Each number is 200 + 30 x the weight over its row's rms, rounded and kept within 0 to 999. Layers, rows and columns count from 0. The size before them is the row's rms in percent of the matrix's.

# layer 10 MLP up, 512x192, rms 0.0741, rows 169-241, columns 96-191
103,145,136,269,227,234,180,248,229,187,199,231,213,170,236,193,122,217,160,167,208,259,204,230,171,248,220,177,178,214,209,232,222,231,207,207,222,225,176,186,199,246,218,198,188,182,228,175,230,273,196,169,177,196,207,189,189,233,176,237,197,225,152,158,188,169,219,156,211,216,191,223,253,195,194,166,188,197,232,219,178,148,157,217,214,238,248,183,223,191,202,253,142,191,195,182,211
101,179,252,175,195,204,205,228,191,226,250,274,193,210,200,187,171,149,182,146,182,225,163,209,181,148,275,216,160,220,179,185,192,164,154,210,220,182,226,208,252,243,211,236,241,200,188,255,214,214,212,214,220,189,179,190,126,220,247,192,189,142,182,229,214,171,181,227,190,219,189,180,225,191,193,216,257,146,239,178,185,249,194,215,210,213,239,199,272,169,244,176,176,221,150,178,231
107,153,194,224,141,147,205,216,209,216,177,170,191,215,156,229,181,174,214,166,236,161,192,150,230,241,166,161,210,251,228,188,238,184,183,205,191,213,219,188,161,216,200,207,177,180,229,191,161,224,224,215,172,205,244,193,183,212,152,165,196,251,177,163,270,196,163,209,157,198,190,181,179,119,218,170,168,201,209,182,176,257,204,223,155,217,174,213,208,163,264,221,215,230,212,162,211
102,187,225,186,167,200,190,139,199,181,199,281,171,219,196,207,208,209,250,194,200,218,251,162,160,161,205,266,159,172,181,220,191,226,191,197,225,204,180,179,235,202,223,165,239,141,199,189,232,211,175,193,183,270,201,135,210,136,190,187,183,176,201,236,185,136,239,208,204,186,184,213,240,191,177,170,190,199,144,222,227,216,246,174,199,251,215,162,196,157,211,179,200,172,197,246,209
100,232,214,257,176,183,218,163,147,170,213,181,172,222,198,187,224,199,195,213,161,175,214,155,169,249,216,193,242,178,173,246,162,221,230,214,160,215,195,201,178,226,179,201,176,165,235,159,201,246,223,257,215,193,225,188,187,210,181,206,211,221,139,185,228,193,198,166,186,191,239,227,229,223,225,216,195,157,179,207,176,209,200,255,209,141,164,157,200,219,136,214,179,160,213,215,212
099,195,185,179,238,203,224,198,246,207,206,142,188,153,227,182,175,245,213,195,247,207,198,199,249,212,231,253,213,199,269,240,153,189,211,193,199,214,199,238,188,209,180,243,181,183,204,221,210,183,234,170,214,199,196,198,184,128,182,196,220,173,180,135,201,188,212,139,232,167,144,203,170,158,199,203,199,181,227,186,160,234,146,195,181,218,149,210,216,211,256,239,236,216,222,209,218
101,192,165,183,235,175,207,192,194,189,231,207,143,209,242,176,205,221,207,227,196,179,202,209,184,249,212,198,208,222,193,231,179,197,212,238,199,170,159,196,219,175,142,193,177,213,284,183,208,160,200,225,187,183,185,188,184,205,261,209,187,220,204,210,230,241,186,226,226,168,217,177,200,195,125,220,212,206,237,213,154,171,170,205,233,190,193,256,151,214,273,223,209,229,156,194,202
096,199,221,225,206,215,227,196,160,162,180,202,159,200,181,182,158,156,151,215,207,179,199,271,258,155,176,183,188,219,195,236,174,166,195,232,226,211,218,241,202,176,250,142,146,199,184,277,254,137,186,237,193,248,261,247,159,196,166,164,206,179,217,215,135,223,164,244,167,191,217,186,244,151,244,192,247,220,191,223,224,153,179,232,157,270,255,205,224,211,216,206,119,190,212,237,173
098,165,193,183,174,210,238,259,220,216,213,182,221,228,206,224,166,195,158,225,251,204,192,169,185,177,229,176,205,181,253,146,187,202,211,173,176,203,164,192,246,226,189,246,193,209,178,202,207,178,183,160,181,194,233,219,215,203,172,196,156,231,189,217,206,206,185,270,165,174,163,143,229,257,172,158,220,212,179,222,158,152,202,213,222,201,249,204,213,248,216,161,208,202,182,203,216
102,225,201,186,246,181,218,232,195,252,189,232,207,231,227,181,205,203,216,167,197,220,180,174,228,180,203,152,160,197,166,240,160,193,157,185,211,225,150,207,159,176,220,225,180,174,228,173,182,187,176,199,198,184,157,202,232,230,170,191,190,190,206,205,194,211,180,239,187,180,234,134,203,145,168,231,220,224,187,207,196,231,188,190,203,173,204,134,214,173,186,227,148,208,259,189,282
104,201,217,198,116,261,184,184,186,197,208,177,225,179,196,201,175,227,196,214,207,193,182,169,192,176,199,171,176,246,212,206,174,230,197,194,206,201,176,142,250,227,198,177,219,248,231,216,192,296,220,158,176,144,181,207,226,166,258,212,245,227,162,214,137,190,216,204,135,173,201,188,148,179,146,197,210,232,220,236,217,164,196,258,229,183,256,170,215,193,207,230,212,183,192,170,191
094,193,161,215,188,219,212,222,217,186,244,168,205,249,171,238,173,221,182,220,270,194,243,166,207,172,204,185,193,215,234,146,218,189,224,202,243,251,189,231,204,216,193,244,196,201,200,165,186,171,195,219,147,170,207,232,166,208,268,230,237,167,212,178,242,147,145,223,224,233,174,192,160,193,148,187,191,232,214,217,178,204,208,175,210,210,216,173,256,266,217,118,212,203,203,236,213
104,135,162,206,167,208,207,186,192,182,208,211,190,235,165,184,183,220,192,236,212,144,199,222,233,231,180,219,178,212,221,189,204,240,137,184,203,169,195,179,294,176,203,241,213,241,224,173,138,189,220,168,198,169,222,206,215,241,200,168,213,172,226,205,165,211,249,216,200,236,233,203,242,203,222,187,205,218,165,133,212,195,221,177,192,194,253,238,114,214,188,169,172,184,211,214,154
102,265,222,176,175,235,192,210,248,200,164,174,222,224,205,192,273,175,189,165,205,213,218,211,229,217,187,193,192,207,214,193,178,213,209,173,216,200,228,217,255,210,147,142,234,172,203,194,183,205,170,226,201,205,267,219,198,196,265,166,190,201,250,225,149,222,203,199,193,262,229,187,176,230,232,195,172,206,205,186,242,221,190,186,200,156,174,192,231,227,170,191,201,237,206,159,205
101,176,187,189,174,223,195,211,178,218,150,222,216,223,156,194,193,214,221,188,182,156,180,178,202,186,215,212,206,186,168,214,178,244,173,160,216,210,232,214,173,255,189,174,290,199,253,237,239,145,227,249,118,186,150,163,209,174,207,205,193,169,207,219,227,168,191,228,192,175,222,144,205,242,188,196,196,216,197,170,164,199,192,272,144,246,216,224,243,186,183,214,207,147,139,215,211
100,220,193,193,152,220,144,229,207,239,204,207,165,180,225,192,191,234,244,186,209,190,149,150,206,211,236,184,216,202,216,234,205,209,260,203,195,232,205,195,181,213,199,257,187,220,218,170,262,133,189,151,199,213,177,190,192,222,216,179,247,206,146,203,227,227,137,199,223,192,193,231,201,177,221,181,138,224,197,197,243,163,224,250,259,178,226,241,205,216,242,168,218,207,187,210,169
102,205,188,207,238,151,201,238,201,187,168,223,214,230,186,259,170,185,236,229,198,176,202,196,189,195,223,188,187,210,184,172,181,189,189,222,192,167,206,259,191,249,217,229,166,208,123,203,184,206,183,184,212,277,205,218,235,208,199,201,186,163,198,191,237,172,168,212,136,188,182,200,225,214,179,247,160,232,193,192,170,200,178,200,192,162,250,200,229,178,181,241,235,146,228,201,204
097,197,176,185,182,228,262,235,195,238,259,217,217,200,169,237,122,246,190,143,183,244,230,207,162,172,188,200,181,198,220,208,202,210,179,214,225,218,195,186,179,190,169,243,151,207,240,235,188,217,178,217,167,205,230,214,256,195,156,235,227,229,132,172,222,195,184,198,229,231,186,186,154,189,171,186,183,223,189,184,153,180,187,192,131,281,206,207,231,265,214,179,183,178,219,221,212
100,182,157,226,185,231,166,137,205,245,182,219,183,201,195,197,152,182,210,190,159,219,180,144,205,183,207,188,226,216,246,194,179,150,219,193,208,143,214,187,189,185,249,175,210,204,243,191,212,224,213,225,184,200,210,198,204,178,206,273,201,150,193,209,163,197,179,201,220,190,233,163,194,222,194,142,150,243,162,215,223,236,215,170,189,185,224,217,231,233,175,154,215,229,153,192,154
100,229,211,214,240,182,210,189,248,165,193,207,213,282,215,164,213,233,232,209,156,239,183,206,173,192,174,254,208,290,170,145,182,187,206,263,241,212,192,223,183,201,210,173,144,238,194,219,186,210,208,208,149,203,193,199,196,262,231,213,244,242,183,203,175,199,196,254,176,220,235,208,189,209,232,241,168,218,189,215,202,187,179,184,250,220,252,155,171,220,151,167,179,203,231,188,198
103,230,190,169,208,231,199,139,222,176,193,249,196,259,195,224,245,153,198,200,146,186,171,222,216,205,257,242,201,217,202,203,208,240,212,172,166,190,171,240,215,204,220,222,230,208,165,197,250,175,226,180,205,212,153,234,175,185,235,186,168,206,235,276,218,184,181,234,243,191,180,237,182,254,222,107,203,219,200,199,201,217,201,198,181,185,200,207,196,267,225,170,244,222,214,172,219
093,167,201,232,222,209,232,204,229,181,215,179,198,275,225,228,220,197,138,240,165,206,169,227,211,168,187,229,249,226,172,156,215,238,158,205,170,192,189,237,215,220,197,178,210,233,207,248,226,180,165,174,203,255,193,182,187,237,235,181,201,229,217,251,227,181,249,218,221,185,124,156,226,193,188,119,184,155,181,204,234,240,239,229,158,188,206,222,159,214,188,223,160,211,207,148,254
096,182,227,186,166,187,187,180,227,230,256,223,202,226,241,229,222,112,196,244,202,229,244,165,155,161,224,207,188,191,233,187,154,207,145,204,217,172,200,215,252,206,167,237,152,190,223,224,260,178,176,196,239,197,172,200,172,227,165,312,184,175,183,220,184,210,167,212,187,203,176,180,192,229,212,198,203,226,239,141,179,211,202,160,191,232,226,161,224,180,175,162,207,161,215,221,223
098,190,223,248,154,210,183,184,239,159,264,206,184,161,230,121,158,205,275,128,220,202,166,201,214,230,149,209,204,239,197,202,200,175,204,239,250,238,204,165,222,104,209,193,229,222,217,188,229,192,196,241,206,197,184,244,257,206,201,156,211,206,208,181,210,194,227,231,188,173,252,251,178,177,233,209,246,199,218,202,164,209,174,258,187,159,188,196,145,163,179,161,235,146,194,183,177
091,195,171,209,192,201,183,203,180,193,149,251,195,183,185,216,206,171,191,226,203,187,222,191,249,211,183,186,228,206,152,163,175,213,201,163,216,182,204,222,272,142,206,222,191,155,198,182,163,180,165,180,162,181,283,218,189,183,237,212,110,190,208,172,226,249,172,208,147,203,162,211,178,205,97,171,208,242,154,181,150,174,211,250,277,145,185,235,171,193,199,177,189,206,189,257,273
091,240,228,194,198,241,186,219,241,162,224,192,215,254,208,198,259,193,203,207,217,203,209,175,154,202,206,183,202,168,167,208,157,185,186,185,124,170,149,204,183,186,213,215,190,246,183,200,194,207,184,166,214,146,230,263,219,168,235,181,204,224,205,195,231,203,224,213,180,190,222,231,198,116,215,212,180,217,219,192,240,202,181,122,222,212,189,163,226,203,155,268,204,197,155,204,223
104,187,194,205,212,248,179,179,275,173,249,188,229,170,195,230,174,209,208,184,212,219,192,237,200,202,174,218,169,179,209,218,170,174,165,215,263,186,157,205,167,206,264,176,228,202,180,239,169,212,193,208,167,228,217,253,190,193,162,188,263,167,254,163,152,190,226,191,175,190,219,208,239,245,183,218,196,255,200,136,188,166,189,218,185,231,237,206,189,221,181,202,211,212,217,187,165
100,153,236,214,207,161,164,207,192,214,249,266,169,236,229,171,163,203,252,248,187,229,189,211,226,251,196,163,210,167,208,194,183,207,162,180,222,171,182,225,250,154,210,219,186,203,212,246,191,152,185,238,172,195,160,194,220,220,228,185,162,200,246,178,175,135,212,217,167,213,215,185,186,156,223,210,193,179,173,189,191,190,215,205,197,229,157,226,162,160,212,181,188,156,233,201,196
103,226,239,208,223,179,189,183,221,173,158,216,230,149,217,206,180,232,171,228,182,212,183,258,235,205,194,190,186,212,165,208,171,226,216,107,189,181,222,186,192,212,141,226,163,181,180,190,209,221,185,224,172,188,248,222,161,180,186,281,219,182,197,205,176,208,270,183,174,173,303,244,224,189,168,176,211,183,168,207,205,210,204,205,193,181,170,186,194,258,231,236,174,165,197,219,190
100,196,226,222,209,213,206,174,189,218,182,204,238,266,161,207,215,179,134,183,195,261,208,168,197,182,216,197,181,150,142,166,188,202,143,179,260,231,170,139,172,149,210,227,229,214,188,243,204,191,200,245,213,206,158,193,168,183,196,224,188,220,209,181,207,245,203,221,164,232,179,233,211,154,179,234,148,164,177,209,240,213,202,227,169,193,221,214,192,229,179,131,231,173,183,234,194
096,183,261,137,157,244,177,177,184,177,211,180,225,205,283,200,205,244,219,235,167,220,189,122,192,204,211,208,180,226,182,188,202,215,180,211,243,165,222,157,175,204,167,162,153,222,197,200,202,242,173,235,195,201,175,171,168,222,173,214,153,261,227,231,153,237,154,180,208,200,231,188,238,213,183,208,202,231,238,190,269,158,203,175,186,238,207,196,223,184,171,230,245,203,251,170,179
103,230,224,126,174,166,179,237,195,171,208,180,240,187,160,227,208,207,195,190,197,142,218,206,207,212,228,208,203,187,260,171,212,156,251,142,197,183,200,176,260,197,252,183,172,242,193,162,200,216,238,87,234,199,250,180,267,181,205,190,232,206,207,164,208,185,207,229,159,186,219,202,210,201,195,154,182,188,211,176,228,165,190,166,241,248,216,195,187,237,198,244,184,193,181,209,214
094,234,198,245,199,212,233,199,203,209,216,219,194,199,184,218,210,216,183,185,201,220,234,185,242,175,226,221,162,237,221,196,191,228,258,173,171,162,253,159,181,211,195,202,183,214,158,194,232,132,244,187,233,204,208,235,213,221,227,173,227,206,168,239,216,234,196,221,173,189,221,178,209,177,255,180,164,165,224,241,205,209,207,236,171,196,182,245,171,185,223,170,216,178,216,177,241
105,217,187,188,157,144,235,223,179,193,160,196,220,161,157,201,188,234,155,196,212,186,205,260,188,200,183,241,212,207,144,216,231,196,198,200,194,192,211,154,197,197,189,189,200,224,194,212,261,262,261,159,199,180,230,202,177,191,243,181,218,198,177,153,186,206,234,274,175,134,216,188,157,276,247,233,188,214,193,180,194,197,235,195,155,200,212,154,162,198,225,186,223,187,223,175,202
099,245,183,181,181,122,139,230,216,201,229,198,199,196,204,154,197,166,273,191,251,228,274,239,216,219,248,204,228,205,187,192,229,205,224,195,214,215,201,170,222,205,197,195,157,216,227,230,195,193,162,221,151,197,170,142,195,212,230,176,117,205,139,156,204,244,165,141,202,229,229,235,211,185,216,187,207,163,154,158,205,217,250,200,237,197,140,201,173,162,209,209,207,221,220,204,253
100,201,251,292,145,162,220,153,205,210,220,181,187,177,200,160,247,197,139,136,172,190,223,221,155,197,183,226,209,138,197,199,287,201,154,144,179,214,177,205,218,171,139,216,232,218,186,188,210,172,195,174,214,141,218,199,228,173,207,274,189,200,239,225,169,194,255,160,147,146,225,161,182,189,215,201,246,193,181,149,259,229,204,193,197,203,176,268,195,192,172,167,194,224,166,186,250
097,137,231,192,284,268,186,193,204,197,206,175,221,180,205,202,191,171,210,225,171,197,182,213,212,123,201,253,241,212,221,148,177,190,225,191,219,220,163,231,218,269,187,178,233,215,233,176,251,171,168,267,178,188,183,226,226,189,200,186,177,188,176,229,215,165,228,220,113,176,215,168,168,178,214,205,203,242,226,189,197,210,227,189,262,213,175,191,207,194,179,166,221,161,165,154,171
103,155,156,171,189,195,218,182,194,209,156,222,192,196,158,176,236,187,222,161,191,239,211,199,269,177,178,167,177,210,146,190,208,178,177,198,162,246,232,242,185,193,204,182,177,238,204,238,191,250,192,167,216,193,188,184,181,181,180,220,242,243,164,210,139,226,196,197,243,224,182,200,196,168,253,215,143,157,228,201,195,251,208,195,217,213,222,210,200,187,217,167,185,227,220,194,250
101,186,213,228,253,185,204,214,194,200,197,176,219,195,234,191,219,195,128,225,168,166,178,157,225,229,221,226,188,204,199,232,213,233,179,212,191,219,163,225,207,149,193,224,206,212,154,159,179,218,254,235,169,193,198,207,162,179,207,222,208,261,164,227,173,221,246,203,189,199,189,230,216,223,201,194,183,182,188,219,243,244,167,189,209,122,175,177,233,203,238,263,233,211,220,183,240
101,219,186,139,185,250,214,176,210,159,255,189,217,206,226,195,188,199,147,200,212,239,209,246,219,197,185,180,174,221,244,208,180,242,213,175,198,194,213,224,147,136,216,216,176,139,201,173,181,167,192,217,225,159,153,214,197,174,179,211,271,193,236,225,192,209,189,184,141,168,230,138,253,208,210,163,166,233,171,261,169,232,167,178,217,196,254,232,134,204,201,222,242,160,200,195,194
100,203,182,193,178,214,182,170,222,278,229,267,185,200,181,210,200,232,189,241,235,220,147,203,193,140,202,168,188,189,170,233,206,177,195,216,177,176,228,185,204,192,188,269,249,101,253,223,191,196,202,157,185,236,163,223,178,231,229,227,171,215,185,184,200,170,154,240,205,194,172,191,160,189,204,175,244,195,249,233,209,215,232,187,220,158,208,211,186,175,204,243,219,225,258,217,213
102,234,215,204,172,193,178,204,200,144,261,181,205,289,192,154,208,244,219,247,162,241,198,231,177,189,181,187,179,217,224,206,227,250,204,172,137,184,203,184,195,213,219,178,211,184,221,189,221,221,170,190,218,231,220,253,201,262,177,157,194,249,195,192,201,211,208,174,165,172,214,212,247,207,218,196,157,173,247,172,156,206,155,206,274,253,192,189,249,205,167,233,239,201,169,190,143
097,212,189,202,239,166,207,189,250,153,195,152,155,197,209,191,150,186,217,141,208,163,206,210,185,184,243,192,179,190,185,155,203,135,231,190,171,151,174,175,210,223,166,167,245,162,124,218,196,151,241,226,227,153,230,187,182,167,248,124,150,171,191,203,236,202,189,181,153,171,207,184,218,186,201,240,169,207,150,211,171,160,189,184,214,200,154,200,152,162,200,167,209,191,200,176,190
098,184,157,191,170,172,180,222,228,209,181,152,209,174,194,137,171,206,193,193,194,170,194,161,205,171,133,279,209,175,212,154,201,187,184,238,227,210,196,257,189,189,162,242,136,197,154,206,205,191,215,165,145,248,202,259,203,192,212,224,218,242,193,207,238,201,195,215,224,228,211,195,253,193,199,182,227,196,206,177,178,219,234,208,226,233,142,200,200,231,147,245,188,214,204,206,192
097,269,209,206,146,158,182,199,170,196,199,196,222,218,194,172,237,187,204,276,193,182,213,216,214,231,200,186,176,200,185,188,224,198,223,188,174,176,200,222,164,209,216,225,223,134,175,216,213,210,224,165,211,212,222,176,248,206,200,196,153,178,212,166,191,221,178,197,219,158,167,160,185,219,201,234,140,208,172,173,174,249,151,228,218,257,226,269,194,212,198,190,195,202,190,231,243
093,211,176,256,207,210,198,168,144,201,175,154,184,225,147,227,143,203,194,154,194,216,187,205,170,157,200,251,172,231,179,226,189,179,269,255,174,207,147,173,256,188,159,201,211,190,264,215,230,220,185,246,206,209,196,186,228,165,153,208,237,158,232,190,183,230,173,184,171,254,239,217,223,225,212,198,222,213,199,212,167,220,262,195,186,159,179,210,267,152,157,241,208,170,218,204,172
095,258,237,140,256,142,260,250,195,171,183,234,178,202,234,218,216,215,192,158,222,194,153,246,241,191,190,226,184,200,256,207,142,224,141,217,229,159,249,239,213,193,171,252,254,184,155,152,226,217,197,226,204,194,220,212,226,196,220,232,203,188,135,194,182,231,174,148,181,172,205,243,204,188,115,215,166,197,221,215,181,192,212,208,219,176,258,212,124,189,181,227,227,177,239,199,190
097,242,271,247,208,190,202,190,164,201,217,171,240,227,150,186,125,217,185,193,189,188,193,204,152,257,199,235,224,217,205,255,191,208,161,197,197,157,149,227,197,159,200,161,213,154,186,199,178,226,205,222,196,198,203,225,175,241,171,209,225,166,191,229,181,157,132,230,209,179,192,179,180,160,174,209,213,181,176,166,172,192,139,180,187,181,207,193,172,146,219,187,233,228,182,177,220
098,215,224,174,193,178,219,180,200,203,215,245,194,199,270,189,185,188,253,227,173,165,176,214,182,242,228,232,236,232,131,200,187,171,166,205,192,182,244,215,173,210,176,201,148,261,233,180,243,152,162,185,233,204,236,240,213,209,188,159,167,155,195,197,207,235,244,179,219,194,224,196,219,184,212,217,192,145,167,173,200,195,205,264,206,158,166,222,205,193,222,85,180,165,215,144,180
100,180,229,259,210,208,157,172,210,247,203,218,225,197,196,181,194,208,194,179,220,176,211,197,185,209,226,203,174,165,196,174,167,155,215,184,208,192,174,224,270,196,197,221,213,240,243,192,219,221,173,239,145,158,233,228,163,254,161,215,178,264,191,209,243,224,210,257,221,164,187,239,227,220,191,259,203,267,219,197,160,210,227,197,154,240,227,182,171,181,211,189,231,184,186,198,216
106,192,207,178,274,160,168,246,236,178,233,245,219,197,230,169,171,284,213,227,178,216,204,216,194,186,190,194,195,244,196,222,191,211,220,204,212,245,172,245,206,198,162,164,230,154,175,217,225,166,193,226,218,210,196,172,221,194,229,251,152,222,200,213,221,193,234,201,225,206,171,233,163,186,199,196,171,168,203,173,159,189,167,186,178,157,234,145,229,248,227,225,161,193,243,156,243
098,192,202,241,226,192,181,209,224,155,178,208,192,212,216,190,217,174,239,168,246,167,260,226,176,283,219,195,200,184,184,197,199,219,208,204,207,260,144,206,207,182,226,202,188,211,195,245,199,216,182,196,239,244,131,213,213,209,187,186,208,223,206,176,227,200,244,215,170,204,143,243,189,206,204,215,248,229,201,278,209,194,184,256,227,174,177,183,197,194,189,188,199,226,202,198,189
108,226,127,215,230,206,194,178,190,162,141,203,194,192,142,165,188,204,249,188,228,200,239,175,253,202,128,218,140,216,195,197,141,206,189,191,168,136,178,244,207,189,179,110,255,221,237,211,194,217,175,189,188,201,227,164,208,202,217,218,221,207,180,201,212,195,193,188,177,203,256,190,191,214,209,197,165,242,205,189,209,180,174,211,168,161,174,204,241,176,222,133,180,171,218,240,207
101,202,213,182,181,224,190,161,206,139,222,232,208,195,132,227,244,197,210,211,138,181,196,220,227,198,258,256,168,227,217,210,227,234,157,221,212,164,198,225,128,238,201,211,217,170,225,212,210,168,187,178,181,223,211,214,225,203,183,191,140,138,177,152,205,206,219,175,187,248,243,169,172,198,170,162,215,229,206,174,246,205,168,195,215,229,147,200,168,183,223,147,190,179,212,252,229
097,142,193,198,169,157,158,175,205,223,187,195,248,251,225,190,175,201,201,207,178,200,168,215,195,177,157,168,140,210,205,248,202,173,213,202,219,208,182,218,138,189,167,248,176,219,243,219,211,184,179,242,206,270,167,135,185,182,165,205,214,178,231,152,160,197,156,196,193,190,171,236,191,178,144,210,194,166,238,214,181,223,212,188,177,252,176,185,216,176,155,265,194,216,217,198,214
104,218,235,169,226,216,179,248,179,217,213,195,185,239,203,195,161,191,180,185,213,238,234,220,226,200,201,195,188,213,233,205,222,156,227,254,188,127,228,171,256,196,193,162,222,228,268,184,178,242,183,168,233,212,188,197,237,172,203,183,252,205,240,156,210,194,215,212,195,177,195,190,139,232,240,171,200,193,162,183,246,225,204,220,173,240,136,206,166,187,231,185,192,181,196,182,215
100,230,259,200,184,167,223,220,205,169,258,190,188,239,221,214,184,177,235,220,129,164,168,162,173,244,188,223,231,195,231,228,222,184,153,232,176,158,215,161,234,176,225,191,216,273,198,222,201,212,191,176,232,188,188,187,186,157,219,230,202,222,249,189,222,173,238,197,211,182,206,224,237,218,198,165,197,147,154,212,207,178,199,250,109,202,210,232,137,204,195,222,169,187,216,185,224
106,282,211,184,201,201,225,186,150,235,260,158,202,230,221,225,200,177,172,170,189,175,187,254,192,143,164,208,227,213,155,155,210,219,204,228,222,205,179,212,241,139,207,166,244,192,207,189,203,216,236,214,193,244,173,156,167,209,243,169,248,224,204,145,161,162,177,202,184,190,141,188,170,199,240,211,209,237,163,185,211,209,189,171,171,247,196,280,186,216,180,206,241,212,219,167,160
108,213,191,180,219,94,188,191,255,229,160,198,232,242,164,143,206,207,247,196,136,175,170,178,209,241,219,174,223,252,249,179,215,159,233,198,235,203,198,183,193,193,185,217,187,164,209,208,191,216,199,179,192,133,241,205,256,201,236,192,215,228,213,195,230,214,171,175,193,180,204,202,247,206,147,265,195,158,174,170,215,177,224,225,160,232,188,169,165,239,201,185,234,204,154,220,193
103,185,181,224,156,204,229,162,194,178,204,195,198,200,233,228,168,183,154,213,196,158,175,165,155,166,196,131,207,193,183,207,211,160,197,191,241,204,156,181,241,174,175,237,204,237,195,193,198,131,159,239,202,170,201,202,233,186,156,164,219,202,241,203,205,213,164,213,267,181,178,190,165,161,194,164,179,284,149,189,136,215,132,180,155,211,219,209,195,150,213,231,178,184,219,214,206
103,230,210,260,233,171,248,209,207,228,196,178,211,177,156,219,208,169,202,202,209,174,169,244,226,183,219,220,242,167,231,226,250,229,219,147,217,215,221,187,248,170,151,236,226,210,228,238,198,233,212,232,203,205,205,258,190,199,222,216,206,176,233,265,220,241,173,203,212,224,181,241,201,217,192,230,164,168,231,224,197,198,163,125,210,192,190,210,227,180,177,166,208,170,210,180,180
092,199,199,235,151,256,217,219,259,194,214,170,236,181,223,195,195,183,228,249,199,244,206,211,225,210,178,220,205,205,252,220,235,193,200,198,181,188,232,220,184,210,156,222,235,189,190,169,224,163,189,194,186,184,222,214,214,224,182,208,198,240,213,163,249,195,299,165,216,179,165,224,158,221,193,142,187,213,199,219,224,151,138,192,149,200,224,141,218,210,168,180,189,229,174,235,204
098,136,207,190,163,266,198,161,231,187,130,230,181,197,255,147,207,233,205,187,212,178,174,178,166,242,186,187,182,198,134,217,176,202,179,179,187,217,194,188,195,209,170,186,153,218,159,266,189,158,252,168,232,177,162,205,248,146,194,229,229,199,233,187,189,197,176,211,201,163,200,167,194,213,154,199,239,221,222,227,193,215,194,210,170,183,160,163,184,234,184,193,193,155,166,141,197
094,207,226,221,230,217,201,180,214,249,230,232,215,201,178,209,209,236,214,214,141,181,191,265,210,208,144,221,206,173,211,251,209,213,260,243,183,259,152,208,180,215,169,178,208,140,170,196,158,213,234,180,216,213,157,145,181,224,199,200,234,178,235,164,184,211,187,206,267,198,200,206,174,182,192,251,240,214,160,215,189,156,229,224,165,239,208,245,140,182,186,231,198,233,154,205,160
103,205,235,225,207,221,220,243,227,229,180,196,156,198,216,183,241,205,248,147,172,187,173,233,265,193,195,164,190,185,195,227,192,205,158,172,168,193,151,200,203,212,194,201,161,178,199,234,172,197,231,216,173,242,230,212,234,204,173,185,233,171,182,209,236,203,223,126,178,169,224,211,168,217,236,164,258,198,173,236,179,142,258,196,217,201,215,216,152,238,159,227,140,179,211,186,181
097,221,164,213,178,248,283,171,185,193,201,219,222,248,154,239,210,154,172,176,212,220,152,186,209,225,235,170,207,199,215,217,223,188,210,207,188,214,220,214,203,157,169,232,197,143,256,183,224,183,192,183,173,145,236,213,220,205,268,248,163,227,250,185,220,235,182,216,192,179,150,215,144,130,159,235,216,213,220,216,258,146,193,189,215,185,177,153,212,167,204,198,174,212,221,211,170
104,200,157,217,212,228,172,216,212,217,206,247,196,199,121,207,183,246,219,223,229,216,233,237,211,224,178,151,227,197,191,229,217,207,246,197,231,236,272,208,187,215,201,202,138,145,177,193,187,171,222,223,163,180,236,234,144,245,209,205,219,219,129,199,229,212,223,144,198,158,215,148,194,210,203,237,174,236,231,189,186,181,179,171,249,218,169,251,143,221,237,161,197,207,176,227,224
108,181,205,211,202,201,240,218,198,191,216,229,218,211,152,231,166,210,168,168,211,134,261,182,167,193,189,197,173,214,227,218,146,178,209,210,192,190,217,219,173,141,213,198,171,178,184,239,148,208,230,175,125,201,213,210,197,155,193,180,213,198,199,193,173,179,194,239,159,193,225,228,208,188,178,263,166,182,126,173,169,195,167,228,241,194,226,201,264,198,185,179,202,169,156,233,256
097,188,191,175,167,199,231,182,222,193,200,211,204,164,185,256,169,254,203,171,224,159,164,224,210,189,268,199,155,206,216,213,222,194,148,206,194,192,197,207,242,261,213,208,185,171,212,181,150,182,221,191,222,162,214,281,186,207,192,166,179,189,229,182,179,201,152,165,216,154,171,221,135,223,150,186,200,213,220,238,194,198,233,250,202,169,193,223,177,138,209,137,247,202,240,189,190
097,215,215,173,182,153,195,216,188,217,197,223,182,159,191,189,225,212,254,210,161,261,172,235,227,197,220,195,232,184,221,212,187,196,177,217,207,207,211,151,235,191,150,145,218,224,203,148,219,236,187,207,239,163,236,164,234,149,209,263,225,190,225,199,201,243,248,233,129,224,249,196,186,196,205,184,257,210,192,245,175,203,231,181,195,162,229,236,188,195,199,173,193,157,175,224,201
102,155,196,231,167,255,229,170,174,219,223,144,205,204,221,230,204,199,167,199,226,212,207,193,100,193,183,177,177,230,227,187,196,215,174,185,199,264,151,182,227,210,177,268,162,155,207,210,137,150,223,190,131,128,195,197,200,196,205,133,160,261,173,194,129,193,240,248,187,194,179,234,193,195,194,190,237,178,193,177,211,189,243,185,220,173,204,208,180,148,217,139,186,156,191,199,195
096,249,211,213,181,178,207,221,205,232,232,199,176,184,223,192,183,159,192,163,168,185,155,171,237,204,203,214,235,203,262,222,196,213,278,237,230,165,192,191,238,199,173,205,184,164,208,199,236,162,182,143,217,229,241,208,194,200,220,178,175,152,163,198,236,235,218,195,210,200,188,130,213,240,208,189,179,227,180,252,171,174,230,156,234,186,147,206,143,188,237,190,184,228,185,206,188
098,193,172,172,137,235,205,214,181,223,230,204,223,121,163,181,172,178,203,160,191,208,221,166,194,211,146,176,258,162,230,207,206,238,191,178,203,208,165,170,163,252,202,216,210,214,159,184,224,182,245,150,167,180,141,182,214,204,198,220,188,193,165,178,237,212,211,211,162,166,188,148,182,187,250,234,229,184,207,156,181,188,217,218,171,250,231,223,264,162,217,242,159,223,225,129,214